From a checkpoint of a small transformer trained on Wikipedia.
Size: 15 layers, width 576, 9 heads of 64, MLP 2304 squared ReLU, vocabulary 32000, 151M parameters.
Architecture: untied embeddings, local attention windows, a smear gate, capped logits.
Training: a variant of Muon for these matrices, 1529M tokens, 11666 steps.
Each number is 500 + 40 x the weight over the matrix's rms, rounded and kept within 0 to 999. Layers, rows and columns count from 0. Numbers have three digits each.

# layer 2 attention value, 576x576, rms 0.0717, rows 94-127, columns 144-215
527477539523525518487501478528523500524499439506513443549534550448516514496490414520460526456466475504468444494410553501509578511492476457483478492550494470438494559438465525556453518517425461499460483488527535460436
518493475465490446513498520478501473510497479549516520455514525463460488507483469516513526470426520452492445493453492457496567500497554518508480586510549510495552498441516520480535524478492526534566553568485530498447
529530513472532451535494496474479527512440497579493517521512534443419577464510459506521493432535469492490520447471553509465558497492575513499468434497424500476477557440513490521475452458468602582482435509585502490442
511502467548567535465535548572536562481471499464485478442491531513462471526489502486467477577477521537497447491492518457515502493432482449556468499507466433524507558514478573492521424482493513527551524480422531505498
481530472495544456485448453493496558525501495471585523490501481497456451554444526521502422538471475508467489487510417552421485572523462537564526479453518535516465508582504487512478469553443531575556467542483533516510
515457522526507541573494467548535536496463489539506500503512519468514561537502425494472539513477507546537495517452540520457386539529501499514528465473454560517430507468497551486511471428568464490486474542508478495540
529578490480509466483568537586428599467492474490549594493487487524456484456552518534465533483467455471563487549518517462496510550433522453462446462479508478440492498506523446473485489506470539509484450483442494536566
501580506521495497546514504490476513520509494516533463428498475566493514490527486586507507537481500504474521517499483519496506440495516435495467486452462488505565514509505478487446521390525493548435482474555527521457
503512490553532445520503503473533478506479522518522494519464556568498477489533491504501509551458492493507471489505471544557470494511477538454515481494527453502519513539475503510512499518557518541469516500469528514480
514548484507427541536478508458509543526518467587456470514522474479473522526457541498479528490474567480506514549479458480497459418497508448464415491507524531429507532488513449527455520507533547447473527568508417476482
531536468568481499532545513523484532512487571546504436508487475471511481510427449434486570458491479485436536456505506476476449554512497424511462457493512505520546491538416564502426496536488532535514508472538475478508
552534565529503480530526496491424466494513459489476528498447488566467497484526466518501477520521526479501511524500371571551477475430551590488555464560559484541414548477532525495489546478532494551528474500467486531464
463494510510536572484523556538471540556507478561527538506533486439533513566494469450492495525447494476513569520495460527503485483510477558500529498497518490524516502496446537453434497514486480499449446524468472564478
559545445464577427486493509521513470459521506505482448515540489464497519446458544523477490478506526491451507507546441438482482483503522541536529478485451502535428490495516537488508523486501554383477536491515461508491
496489458538498508471527513522438429458513498466507477467475507466413474502519523552465488591451530528504480458482517522497513495528475530538465569511510498506544463527526463493532502509447500525497466515445473484521
526486463520481448474473514532528493423516484500443569577509548545493546531435486450503512420443463477544466379475494501560539530519510512495430469546518538536517475540515536545461521443491423414505466505522462459438
502537516477559488501479520486462528515559464475504466547457540480524534467502472469495551550518532498448465503533512493540486452477544482477467471504465581450496475454485524493479479516549486491501464523577487484517
470577459488469512516516481513498485486435582498511521489604476440502481504501526431507507541485451500529506475561453499500425553504508484545514480473478445535459504454516462563531534494450430475478523475504526448495
503512498481449534530558464490492499534532481494527527540502509489463515492558502539529585522514450535520484397509488417512500549462505504458515522491487494573528515495585514493526480482477482435460521571540536513508
486542480451535523557540463550529525481497541549528517522467505549416487523483471487573475507573458457469479498506509443488500495505523499461508557440502477498532516511495525477558555523555529535501469535555482477448
517465506513483549483514516466509488513514511486548520486460563459522545521420548459547517531519431475533433545469489538485541556470415557549493533483512531455487544478531559470520548511474505522452498462447526491501
470534553515500519548421485443537583528422542464459505497494465542483528567496515485486568521487520422547608501531474523471521503483448442562511457531414510478498544546469479502452619470530518515478477495510478494570
517511529455538484534512474518484436531475505493472537580530496504560534557490539480435482452526496581553480393546490512558545443478515546572538495553528506469539520478485500497502509486535534492518532462520501561465
525474492512494437553467529474514523504570561563522499527499519499474549435504533480534457512442473563468504429488491452473500469456571471490459546492486554512528510533486493487498522535427497448539561453483523516492
510501539528537469505571478474538482483460460549575505526480550482504520470453475538516509517468552501434504461504510544484459520521527442518497466522486486475459470509494484442483520510525485546533486513470521468536
520420467524519545508456456534548468444568517549452484515458435533427528516482551520536438546509469490475477475446493487473498512455496540472501516479486503554516526554452513515529452570534561517531514514525524481503
507513498520454542491479515501460522575496520511494571520458494482485533499526562500562529548473577519513454464559502491494449490510481535541494568494519503589508540527523504457426531501522492451462498517471485430549
517495498508495534484566538598510516505484514484406490505464525507454548460522497390487519531485585557491490516490473491484462495447553408473488501522496480496531463463511503463490514519501484454501445496523527494506
478501436525473556566492502477482513513550511462502508471505519575493524468599515469498502545507531454451547496491484522523507570478521482560475582558487491550491506514503438435515512522575502509509525481478471547495
479505492511472559485533446460447497533524538483480437515591502486529410533549532467449506475496487499580502518511509497528465482564479480514510457486525532487509485513508523448450483555437467518547498468564501525511
480487569495558482526483450446517495456463510486520502488481522582536469463475469494526517531508498534470505497510513446502497519521526522485586514484475491536511546513493508474534535514501444540513455516471473505500
524517466541454538503513534475498485596520526494531482529489520510544499426520491456453507550532505435496444474516428558527571512454469518459466520470499452506556490511554520445465488540450461534437523485529557477549
515492506544560512451590491529541458508468509523521498508494492491500522467436503463493478583524493487466543507547399481500484522498519601519544520458391456500545485534574477469510485474461465525527452443459479511487
454513494501541523467490518521575464478449497486492469434489468484496542502512517430491533510522455528466510544488526539472546518443524471482465459432503520500509483501503506546556551485522478482508459551499499517472
# layer 2 attention output (transposed), 576x576, rms 0.0591, rows 94-127, columns 144-215
443428508488546502544500524502485495474470482422400411438497484479509447469510522583466473526483454540498494496528521471504564509479407561519542447466437514492467474475504544469523572479505455515482482459547534450473
451549539500456510411516529455506523539514561506494496466482422487531557535412463576494460548493502465553531455532514521533459479521483584464515509445508576554419471475482459532489488526514457451469473463450454566508
459523425450470484562500452525552505460517502508495534408434449507552450545420452543516556521448493524524450520511462495572526509407533558535483481478496564524503483508525453544440482503449469464509491488510441558488
492452471506558437512469470436417533535542412490539605469548483526555522498557489522443501452516441452442521495521478471599590519565502513597504490491519574465507558533504436516497462517507436478454542469559490533520
557475496524446515445572509534511614431441496511513514507502537462502570523455473490511581500412517482435528523510569479494463521459458489507497449515459449550436486500437530431499497537495521444499462553474472524517
504497520506484535526502536461480524421456549540503547527495476488437466531496460468572505441515422419526584494466468505495452557520539450482509533521538489443476495544499474533502561499614496451455555535500497535473
515475491496407508510459425522509498532417484550481537502476448466544536511499584493486479528459582448518478554436585468512462495541516535513502429473451489508508570454500546502456451550580519480505476501492433496507
544404514485529522508461454484530486536530519557456484477509522489532474430533471521553500450582492525501543421509566522451502543551537472468484442507498455501506513552454529461527498511527544529524548504477462499534
505459478527548509491419564489486485528549417610503501552522472471503535504493498521468383416443468499518418524506459549487521499497479474497480578544504479528510527482497526498556433585523415535458473552515436552530
469520437512500500538584525538478507443517561531482573453472559480544485469484422481544453472489439466445461485499434485452592508524536492506433473490483479472459492513422448485447574455419484488478488521504541491494
563505560451458496483529487511492492486473442488569508487504553560494441457479496542523502481529552500517522555478500440459469400497459540505539521479489467516525454433588520521458485495483524566501482424513500524497
494473578467480519431495413559498516494547464493483457428476528496454500474502433462515489525511506444529505526539529517557493533490454486504517499510500494566524440500553481500542475521475498476518480564435597453498
451468481478497493449467506439427487512511493453528489497443571547500510447488530483486486515452466506487513455439491454490406549444551512547525527532474598543508513482480566445448550442441518508465475564529537571518
433512514503496510518532496481561505532450543470433529456424499527525428477477492481545508497498426513437434529471517493472466499491540554547493547498500531602564547539435395459515491533485443513494478556563497525506
555492575573535504506494507501528578468511529548552502552443448501526487486504363437506490445499471508499463533517534583532498463486481448509492503482552555505493562534476521542478524513545526494531481410507514495481
505544550509448488466470406465548544504489484548440549426541508466506426479403496433511412531530456544551491594573433492456460474487470497500524476411475441509491567517500459469465477507513492606467516479529517443501
455455549433511476509487502496496439483370435502469530501556541493500531583461522504484465531526452558498531467512509490598494514511499500513598543549541442530501533483530531472494490461524508522494502515540549471544
571429484555501523522513542496538515488558479446532549546505471517475457497472492576537464446473483496439543492465495488453545556457559444421517413473546510516488550587529517533454568493502508483506506511495471510489
433481478515503486456510519454479576563495526525437441438534506524495468455516506451455445372462569498465540559474502528453488559445491517468450502480523507435481505470474496518501506508497490543427605466523528430522
494501482519431444538480495481449541512483498453411565543484525544531531451471519497465416514493510496473512533494555458492516562491445492495446503569481458514499500466482568495586573513474490540490543569470592502547
469524506476508468552501524451561555583463455483476446536467510555536582538505517543549488566522495456458484537515427482470479527544537589443499465561562496440474453495491464527541454514540565458491471565497486473507
462520498534431567463496541500552454461465529529496623487488522431485515490490532500466487452507462506523523531502547461501445525397550495523507458515510523446512464461502536511527434472522503513509534508518444472520
516591517573436466485546481554486512461476452446483449450544532460483418484515469521466446553498489450539511553507550544451485534559561437482534493426495511554490504524523487498509451442454433489453510476516459463488
518438514479511548489424505506485495551481520533512456491461530463539504535469501520463561507480507548478489606557529482528546431508436474456481504505460433460459461513525521537521559423506521396466528514469517518518
537423463483518602512522480620483568442481478440491485486486506547480455524548531454471503525551498500491452599522537536522526450559499567453499474506540539513500482417572558527447415568488489465517582435456396528535
559470489454503497539494539494523480434460431535561508532520509496530474526546481548406571572441527539498526498457482586489443506479458501554501510492607549444510545506498456521539581541497490472456468506519484511553
505509571528494513502569505505546515483477489510436504546501492505483480512563457559470532534537516457526485425478500474528470484495458536508455449501464503514476421534421525486534492486454576472470521525512479530476
500468544443513467462476510510457533436528494452556497595488528498495482533464465555444536498468456531515515479533521463511419470530498450495472569553580478515480521484500531468428535403508413519441498478480470489500
518556513579502447507544566495460425534529530548517555440489436449568466508441523561435509504554487470505443550494443560477490538507384482569430468503507519509528464543507482447561492563446605487550459571493492486527
503480540500545522537529486513577488518538515496484478502521530502466507453495543512480468464539445478444511481453413572512501456457574440519510494522497524493498560460533512481469494518522436438489507473523592596484
555531532509526465501532490499436503403487553490551518517552486443539595484512555555532468549421503469587509463498481499530480495519534481491449490515487539552553489556525451528459499511506520535511516439476475518447
479468489498487477496479503465559521444532501528465503566523518498453563548543523501481526511463479544518572484546541504490522581463479528464520533482503556506492489505585516522524507458508438470483522525504443496549
555513501480473504502531528447534474529526551545539448476521532468535548475510432532520477492503478511529507529471490519529531467516401462433545549508429558562495513512415450471502456469501476543426559522532590475551
455593489554497522529496531511459468548481501486474508495524530397537419467496417485423497477524548435535473503463444513478466512493497579489472494538534480441527476522446539460468512531568510513500505529533497482540
# layer 2 attention query, 576x576, rms 0.064, rows 128-189, columns 144-215
537493493542498527547540538551536550459440497448493471497461487497468474443504506473514516538458467507486499523490481511512454469479501569506472560446551490425444499529517392492462493563545509508491502456480454528518
530513511466468497552554521518488537479485427436491482580532501438466504452474504497535495496423516500483517467510430461399509460427518496503507516457502507511475552543490529563513519495518500505480498435524499461461
548486485490552473458498472512503486494486548559549522454487454479540564456560505486478514482548538508485558483447554494524533525527516484453472475528534499495533542470497563482535486431426422423484472548547491543542
503519520539501553448434578540544480504465502486458573444464520462514511516527500544454523527539529507514508455534520439556512485520520510506428486477547473461483475487476494432448444504504514481506439564444493507555
461504502497469544477472552506518546533494521457448500522465537482536487496443513473501466444453444493541466463520529490497455503449573537579534484463447510498480456506486466481420485488532531448508507508467546488467
483531487518496505515508468466468514521489515534453458551474502513491445495451530505542464589410489507476469500536473471450451516486460502528539515532502514461472492568560481492493501545568455528485529464477544454472
476545626558512517479439478475506511557527492511435498502455505514502454474480507527532468482435489455504505430554551446517519519513525603603486511495518517489385466508524518473467519533592564567428465375420475508527
476537483523531449532460420454478570472406398556568486460531484503513466477573514537479548534511507551529466532551512430530477484558482413520557470593501493496519572437484492516532530473484465547504531408506456546489
491528578516552550532597522510480562551455439432464542521466498584519500494472487528535456467510489539509546496456521471500502487460594436567484487502454490546486434464522453518527495448538488500437494435444508486503
473544564495436606514448487519560561573443551524513487517496446498554449453453531545504510473432412623588513453555430596507460502418531462554530506465578453573507480573498501476493421494530520523445552610531582559460
468542539566533411572533437490482507455476572468607454505485478512437548458472423542523474555516479497458553479427425517535505516473544385573513531556520500407518450430555527501586516461464468560480496503442492499487
483506532516464448540605498446456434438452490574636491573462495528554379500492502441528512462535551541490468616479490506561538511487445557454514464565479532533519501491434501447533532448458451465526406511527550436447
533455538513552537472408566469547507493515481530523479522556483455518394464505522475493542497468474484513519538473456556472395494493560490430505570507501398466422497442485533399505507522519544537441587467413534547493
515486508509453474513448582438503497416496530450446519485492462413566469579490456428531546568510468583580540476538469517504511489476506567482445499484500509517570510501457572451532507476487391503483564513496566465453
480486477578535501483584458514567493486573454559512531493468479473545518537402500570432616485444471462528489486450518428500535460542525487515395464558440510444487514597568409457515438541436514523528523544520538535503
504479508443474519575498502468567466488541486592524540485472425458473399512569507581420430510546493533411532538492557454448472492490514526503593427520525541494495509576505417485447520477426583524554502586526561556462
500585409492581509559470434495429514588505422435492476448511479397547467494453504497516447548566525412490498485526476487491492453528500447489498574473570440477402457492540575499493471501487492442524474544538471526519
524499486543491549547486502546425458516499524525475427534534470483483504543460485538487415572379438496557519543527559457518419486527545377490397539490492489485549481512572441498435451523490544466449502455542540468495
481538468518448443473503501454568523462505434498477513512417498479550525572525526537516509455448416461556478492471404546466538521489499559416495551439583521490445466476591535522537528461495467526472477461503550517510
439512574532489532476501491442391447544497496461534489516531506448492505374521532478447461408499491410462483591549472452476502468517506552539450479458510516426551459445454485480444498503550505580491522500515512506569
382554468459481449477540565475468518473442581485496544559604488537514558468536547470534562400563507613518489505479438481559484494595525513487532455463551493542479548524476561482509705476496465516476491497539576423457
557479517524500506531540421450411523435441460529554506479549487409577496519476514422568455463456527471475490586564576477547582498455508469522410523527527463569489514522472494477484479508484502407494525539516575535536
513542472450544434466443481438551463513494579467477480449507506539521529519447516544507504423412574565565458475497445496423462591548500530555581440578488444572520500448506532461447409543509510491498510523462475421434
407519550542507437473486482512553455603542484497490542496515441555486417453504498516504500491470490473564523454517482449470546478483476485549448535514465455492483536539460593390509537480494563495581364508502501474480
566482510466563557519455453519452524488516492506537459532559513449515544458528460505486549468568536512522546510474485516503529493506484500545459455489528446456509461492502497569544552580543503531442472489587472540515
392552574547421520469485480532512473491555477464537488494528517534523548478438473486462551492434505557524556555478545550420453392580481422532628444606479423479446462433519526460519505476446548471614482506506451467593
477514551467399474468474570508492483546497477426491480557457519508562401348571474473583499552517580511542508525520605488484555517537501501459529505547510471487435532468556483553514531449567561490557508541472560464565
481479498566445555422511512559442496477455470546471560589483520493482487571525532476463500433501564367485509414551475503462569511510512500595429473522420510463528525440565452483449490491562518437474438475507512563558
506519458505457505598537437470443519493426485563515476513539500516501473508542467463505455497516514495512453538518389489475578561429560453447553461560500479499457520548487508530467420546530536451486462374531535560559
441534485509520515494398485484579590528504484543517415527559522488485519446497499476393498456489512530531481546531440548527493392452465561494490544472513529543558500492517486522510522516497568467498634512475481474474
560433451482498397492500550443552492465491471453433502514517473418510619485413472510562472465499572546517444520530553508571456520492551418561645473524572490452540508461453506518479461463460458476442512468489418534562
499434554558500492435425412420547542510494569534522526546583491523426530545402526545587447532502534531506474492494526431490473478473506535525492585490495440555481497560521509540544526513542467499511355561533449391479
475449532523528479495558542503445422471438448465404463541571497528456439492485438528543433507508528442494456494501524539533513460529496487510424563533452561522500517530506529538513505468479402454526463525514493507580
517570457511509511468518537565524471514494519469499519465448495468484495445510535572466490512474534537490525505515509568422476506541503544617432485542370521473547490479566506484590510459532510520404558518577463524440
439519519556506491514531519531492578501439511513405548502438500460524467508458593522481491465554559467494572425511543501527471643465450506466494472476577401506482449513521472461536396416461492545555457475486525462502
457541448605442503521472535447537586521579506574422532503504530570587552517467411530477515501526441594462556501521549481482485453535475452417537527571525591494524513477432476484491444526399538521470534513460492471469
475483565510518501417582510545543518438483473473388536448411515548587537438482410501465449459446553450508407505530458535481473508497462497421533493510440526487399548506460499516530481473548439472373601564507423487547
506451524500558480555492537525545487406562426613462461536456509496539535545498521494533490541392458487490498450559589549514540476523489424503469492467490470491556548470451512506468557513470508577523583547473505570487
485471504515554497491453490412493523562483475553520501374566461511539418417489522523601472490559561492492527487457458584588511500505479565570488535492502441576517494513500523581549604435404475526540461524459550516524
543511567546533508521414540544519479543462486532454496474458589535434575549483492554464493534481493450590500500493543538605487525520498404487484543564581543495529519431465487518507473537445473470484420498559466521500
580558451581498536520538461498581516401467462593536558583574605644506492482422498513521478488450477486513493560473502457491483490571476474421466507533506484560447572596494542527511503620443535522445481557491487470339
445474492552417571553538484565474429492474538511476571559472437492448453510499541459489413576592463542540460497451529538474472469558547516549530463573513555459476549461472458521542564557474567439468593485526481495479
485538506542487508449461502517616514497472543522523547502485411553497413424569547498567497504448473543480456474510532534553555479480505512512518455538521509524543507564521483465509422591555471447553462552523486547515
459536496448576561543464527564543519432538530463530473497435514469464492529538410469557574552457472500494545478464487443496499483530536535492489599609535393454494485540444444409534495481510458516447504554445435503565
547440514565439559424511473488557564494486498527476471595481478432490463529600490437490488563473588412474548487483464492471466476525466626555482635538517478528436547542492495556549600523595533494450534472536480498536
458585482459500479509541587484570499511497564473377461518482499493459594495556502487494432540493476537478508432477543554496496527566531562461527611546506462496528504479491544499432556437506541526445450622460516593475
561540568510488422495556455444487582513506467515463515566535527525485508556480514450462545509544428459489437524468429457485504573531431494523529486413519527482556472485494485431492513501433519522470429488573453494584
512598511465514520508506566468490566485528461474522492349564505448507579416468496433562465565504443428519514441528501470497509446537413486490500472427523481446538527391499564588567507533457396430495541480485543597440
430543459485435528474506537494515426496405522478471442484431512453498429453486426542458499569499418454523495456506576509514466484537532433452488442557569549418523506452482612526491504451544535527512499481372494449477
466530458544508512479445452458545540542506540427512659531544517485464478519527485450530404502568497469529567410501469580443484528459576450472488533403506482524494544536567523414513537505493426513508475514469548490469
475504477457448502468623447510504427525426546502558443439501534521533518459547550452462515497500547468470521575522544485439518485452428581591513477568480482516456559586483482495490431448423485516471514583577487409509
388485479453441472520437558460472420482564485460569485539522495554537544459541398535467505554563533503432576549518486520509551440471470520594453469536575499421489470534590458504474494508388419495505557564495457414520
517549466555480508463479559605459479501484542502514560462497584542478505535525516505471414496495597581474530491439580439520606500520408457469528584417486454488496525557527493474467567498499450537489480547545494481479
493505507447516471475456490470523472465526472517541439496490555521485473442468431407559484556464534493405506457504484567410464559408450476478556552504454503520460555529499484554500489529549445400388500477521515512540
479424562510446424497463561516610503545550453518493476469534552506504491436548446492454443530484439398482419455516494452519538567493448537499541481549491485548453538486515470438429440513513569592463513456497493546498
497482517493661583590506529473541470521488494430500492570455454559457405446525575534549445453531485530554481521572511496509423578501534538546535597470434390500372550523496421503485547560512543428485513421501536507547
526470505556565509492477478573498469471468448501540510478518503588460488438469595564444555492419419558457390484465522550487564508495494494488409515465456514505474552468484480482412521535534439590542483567499478475497
542491616380561494451528432501481526459426488536564558537445532559449502435424507480430600556589535475591567462474512468578458554457539474532540582545499516510542505444491569587360509441535528614562467431572463499474
509546489487542525453535541493504581522604515517484495563554520481449537481527505516521427460477509468517487448522511526497501497521524529524480476493481482485551511551566478439544511524474548405420479475533465469562
460526532486546446522572419491424595614587501574506530551525423451453558523518515525487588443555497520489504445457567543529465536514461493422446535531472582457570490525548532527465496559524462540447506450395509506484
524520542501442428523443494474561511480459538477507575515506616514473527481479573438463556488487451481473509502487533527527457500491487462533493505496458509443525502481508467431515438459471587498452480540551561477493
542556437507429471541514501515472524504567499489539499524565508598486528552394449462540446497470484412502495494399467461466502450509453515558556481516522552470454569487577446468447404482558483518550487516400504475504
# layer 2 attention key, 576x576, rms 0.0626, rows 128-189, columns 144-215
521492507519500461488554485495482470487533490481457511504525533499513502503504549540496520481547520454493465440524526476456509520505513490455505424474476515541545515469483553461543538476460491526484511540486537411516
521522494500526516459479419528501488487560514453495524546448504582491518517585572450416511523574491473501519521499545450553454517516548517475441562466520481453515427474529488508515498533534557485487522490528558505494
444494447492446466542499559428512487510470498517483429495547519516452451514453491519532510528449518512500498502451450599534500452568465494502527518551485497487477526505491509513473538532489493530529482532449477460472
508454498478529440523521494498478544480492518544494498508518466492510539493500470501507488502512477495474494514512494536464531579526508502498497503521516498551528485512488541517517510473437451498470530508503493505500
574514572461537521517520463564506464491533455459532517525525478520479529487546513494511522446536532436490470521536511464445531588510549492483438520453538485506555412484473520504493503477450498534481537513524467477512
489523546513446529476474526570537482520481499475514551465505524495504453494519549491443514460537505463551477497495521472502504472431545517521526498466449519509463542476504505456463490458512558478475522502517531547476
427472461499470529543572519482576414488473523528494490521475552498496433531469490448539552532486570491500505544418430538512530498442493455522594478473518513498478516527497471501555476530462498484520539613572556499444
459459493573495497467512500438470438509475501494433470414488523492430473530516483515497483514482494455467567495470455544550504445583472527441509533547475555495439566539507533493487575527545596508502445507482495549499
511513500513524403516471538529461441478497513461474480516480554557484566553496475467486533511528536449445424587547565445471529583568534547412440561498414488497532433467499542511469527527476480544546471451498418430519
486544519458515556527502465482493592471439477510478483501480501513554418516483454546513473573570496596507546512433450513499482495441562468550535504516472504577543524522473506533508517440544524489452488507502537480503
495511543484570469466421447537523541546537602481486445479527532444370628574496520483485451518521446521462579412494472583500448499472498398473488511500583540422487455472536510495486519476498512543484466481467426603554
548521513571501415598532404524488485471474428526624470545467475509529436459436466517533468492464488572473477506495391453536501578472496556492473496551518454433495455516599573517508496439519483569467469518479569521450
589489484490497533506438428515581564521463492478559456514534464516472394513482521488430507509455535462482539474464460519490456535510490511534552442556562418459474464457501545481490531577559573548468572447409489494491
492509489536490449503467593477534455488480486454525524525510494389525478568453506424555534554474548467579528520467465559493479448494530518526456500405471456482516535510497550436525500482475476539506593529449578459437
417551442518504517446527552490513535483531477516453487507490502484526543582523512500486614472502512501536516532524549471586493495553504489511379458520489540472426562552576443497487405524435435521456496499542507465515
453453514548446582560483493462632450481532525592480528514497489498484398513487511614420513487531482546398510528451578417431489461489480519530574440558557548522486502564545477497455543448417542539527553618525539467491
480609390495514535542490537482438528573451499444452469461467471432496482492485559526532428506518515433507532518598459507458449470517469522478567578495582476497422490568566551497531517517496489454555495551475459411457
480533488542493577602467489564437387520517552521532483461541466441520483539480511518481449541426496477491431480486486535512446477549557361581415544514502494462489501510539487503441507510494477431439476506572593540554
493531488488453470521563521426543513525468546488447490434467524489506532593517514481466492513497456513583447566476446556456580462516476532449532508444571524498492471430524504520524503473513476456487476500503586533489
460483539576456492463533474478430441495453448426543493515570590458528524471494495499536508411502489480451406573547488477491486466471546505546459488434487496480593502484439559479517560570529472540530486529568468533570
456506467490511505477528522474449433503455532469518490529549485532556569489542550487440559401527501593514436499429423436492452527567460509477516473508566540523457511561457497467519642465491531524449492493468580468440
565437516448471498547535393474453479432479485546545564533496464516567546479478520397534435501512525484483484580545591487572592501403542512564449584514539470541524517476494488477459516497468516457511532447509521550599
496523480488525460473463479462504457522475449470500507420491490555485519534518492524544459471516539501538484497562474500482468548567512544583579417589447445536495510476519497477424421518501483501426520510458489476452
424499585537512437552459511523589467580514428489465510462528418515569459440528496508440528520517559448534512432553485465528571466494421542532479536525480482504492535477417553482479462455474547553492431480462477526458
539466473455505498498495415487495580486490517515567453492522525488514488514515435493506584541478580516536511557479469431538534470519543506560476490431479491444525478459534527585532565549524470539418498480550498529517
401570532472430469486458494574486527536521464474501454511554547573500465429471397555463455521451503592478531558498491514433498453541528459548573459565548471443473459463510515508512572495444474459570479469480472442605
455500556480459480532473554463504516573519530470498473555461530491524478394559480435496444512504564535508545545488555497467531486538443436503510490528456446515491546499548504516520524479506498505501454464431559431583
511558547567438584474451515575458476494473484553478556531484545531481481546544496458489482392499532349536560464509530535487546493511508501606441423540402520499511505501509422456413428502527516457526452476493472508507
467517464533417533546533455497442473509479528538528506526558468535568493552472460491452470457574496521472506516493448515481528528413592456482446515503522515509532544464460545558474428496499491459475510410565519541482
461479504497583496446411495448542585480524440547564480498516455481496499452509533427429490452444460547533498490539436542517402438464526573515546521523500530554528521457521558514465495546451555493563615547476427470492
547501452441553481428503519500530539418470444478410512506542534453493589435467498494565412513443592516511480536536513482535435529515529504570613493521549500507525505472455474588500435530474459497455501421544447508537
542426483521517496431529429481509540510529541462514500512563482515449549509396530581592413514404499462515440445430488494426444464493479548528449592478527495560479481534512505600588463491512498500595418474602436413459
467446555567555418460497536535456442487512458489470462528565551493429543501473501441557486520471502470533438509558452552548514473515444542492402456513467506535459596524449462525546522518486367466535448495523460475549
525569481491518488491530520537506377504466474506481505528462409483508528472495457589502528471503588467485530449481492539445497480517473478638454489532426513461538503475568524465575457495559493501402488553526451505450
450464490541523526481554561502447580459459564538435548523449516473491515530427574511467541499484501505484514506516514534553476559432502552447508446490639375551529487489483496463515450423544475523596500495519536376514
541530474565515531523485466458516546452575557570479556553507515568570537542483427473478495464529435611529570510525543478517480409463512441451502508545530585545478502484458420506492449590468549511515535463505501513405
545479541478511535435536448512559516454520529555382530469459516484508604495542416484385452437428514486496434492524495499474505498521457536485560464510471557563500555475416540519546541475520462474477504550511445578549
475463485541544552512499573515536459411483493543503472518485534522579585542504554503477540558439490520504492509522578527549500496476497483494511542481463455498561530478439541542465528486431491551485631551445535604456
462529433537600483492452548419575502520442582451590480416560497543482461414531531526596484538574624561526555534505485538605555393475461531542477486489481477544536516547478503540510594455423507474498445520515519562487
539499606458568560506390521514595523488534496495480541556473559489397560538522520516440489521496447433571524498500519503600580548542486489503541495532541522495487535490476528540482412533516465471495479474568478480479
551528516585524473495508512493543465470503524567478531536566545612485549511454510550504441529545508507519501492435593437521450446536449492474509405532547508521472540524504465472531489587440523487447519521450516443380
415482563490444578515542459527501437557453558563504605559492414499447474545517507470507449530613477486517486431478475531489520516504513533504464446507503516455470557443464431560537491583524509456485579486540392520500
518505504512486498462482531492589539500463566594509494549496482539517449485596536496532557483401465481494426515500487602516535474497460543490535474559547511566620502550449471520493479570452496472577494499518516561519
477503520451585509539467551536532509442560501534597514519410462409444465503497396475545558552425449480471510491447447470507485508491533502552488607600470405493478472537494488417510531484522439514406513520489512464555
576458538531459560466558546488519527490448569511491475519471489454588516552516519465455470556477588443491543508442478476515436466480508545573498625468448503534475526524489438574529539479524445462467524483503476532589
531570564423489547457478553480560508511556537413460459490489471542437584480522500476512397509477496520496521425562583564491484418520510587471550634570588475487489447474484522540469487475550525527496451581474537579497
500513538486493486463535453462451563512473409465455530548520521524447452549454574542522465529541452508441476531447494477486524537491481540567528509483448490519551475504489450471501421479491515516480494462563423476520
460600503413473499517549575488532619456508467534556491383578517444535493408494540430578497541555503479565482445540488448509536481526480506458467522451523489490488545370493598552510520583509368467521566457465574548362
419526468483470518483505576520483471495427502502460453527464501542471441496463457489456476509526437452500479521498574510526435473527508486433513472472548537373513511452528560532527492492491514448561466479447524491489
479535464484391468459450464507576487548559534449535633524466484512536465470527468476486443434540523528527545452508474488442473479420550472492502518402510458517497507544572535422531558584500446481530411542507508452479
456464506485465499466605434498500497555459555491542527399524540495575537500512539415466509472555525501505460489567498498488471497450438569593471483569566441521441536554511498455529484473458495523506453572547502407540
360506473480426467523478675485452487492555463463568499482505500494522554448542406557505501552510540512487528567495487476486585459516530457480489556556520474480481440549568444548521479523359429444482456574465506506538
533539490513503437458447502566523463477463501485579523457516539516452524474538497483448489516500531513489539518463612425515553503583460462455518562411543445481521536555475532455421496533575446534484464594596484500499
490516459490497538529404504402520491476516482519509434498443579478512481410479488417538517560502537531445456494515492500397434533444488497486591541517473523552423512434501484493483523521513473414393510458509519527554
498421526487467480484512554497594500519491456470546515445510511524506466456507507478449431477473396470506393478479528505561498546521464494457588476573516461565439520463412504463465393520521532574500436474542478488510
464465454508623530562528550553530368543503506489492463519466465535487428480520522560477471464572508549540424505553532497556507532540505510543503495480478419456441564504426449486510528501515515450510480460478496497549
543362469520547472494458499549568523491516439495570564525531452606518485478544603540453531509424379465470434538492527562539552518520491517458472463446474514491486543465471442454386484483486439579553446565504491502473
558482571532464440480553471501471437548504548511607492494464493524477469454425531525466559559552564589571510509476411520525499479512531499533536629517523546483490541441480597553386541484479558545573504502557461505456
475497543508493533489517512460511544517607561545474495583500489434432545445489480530464434521507558493575447460525540521490504482482465497460436495479498523473567555467518470425517517481485564431473493493494532506544
463555489513532506498549403517498544576547497580463548552526404507489568523507464526534504457541491593581501457498505543549474465501541528501484563574456591485562520534547512520440494617535525475449477456390542496482
520547512474454482538411499485513473484429537477487511556530611491526537510528500420431546460518489523474556502444558560498506477490451504545535510539473521461559493501472578477499412465486593486462445520574545470524
558542452458426496560512477490448483498607529502554479556559534533485512511447488448421443551537518448519528535465448510430521458494420480525530485565505518469419507482550445504474510433600468529516444492414540526509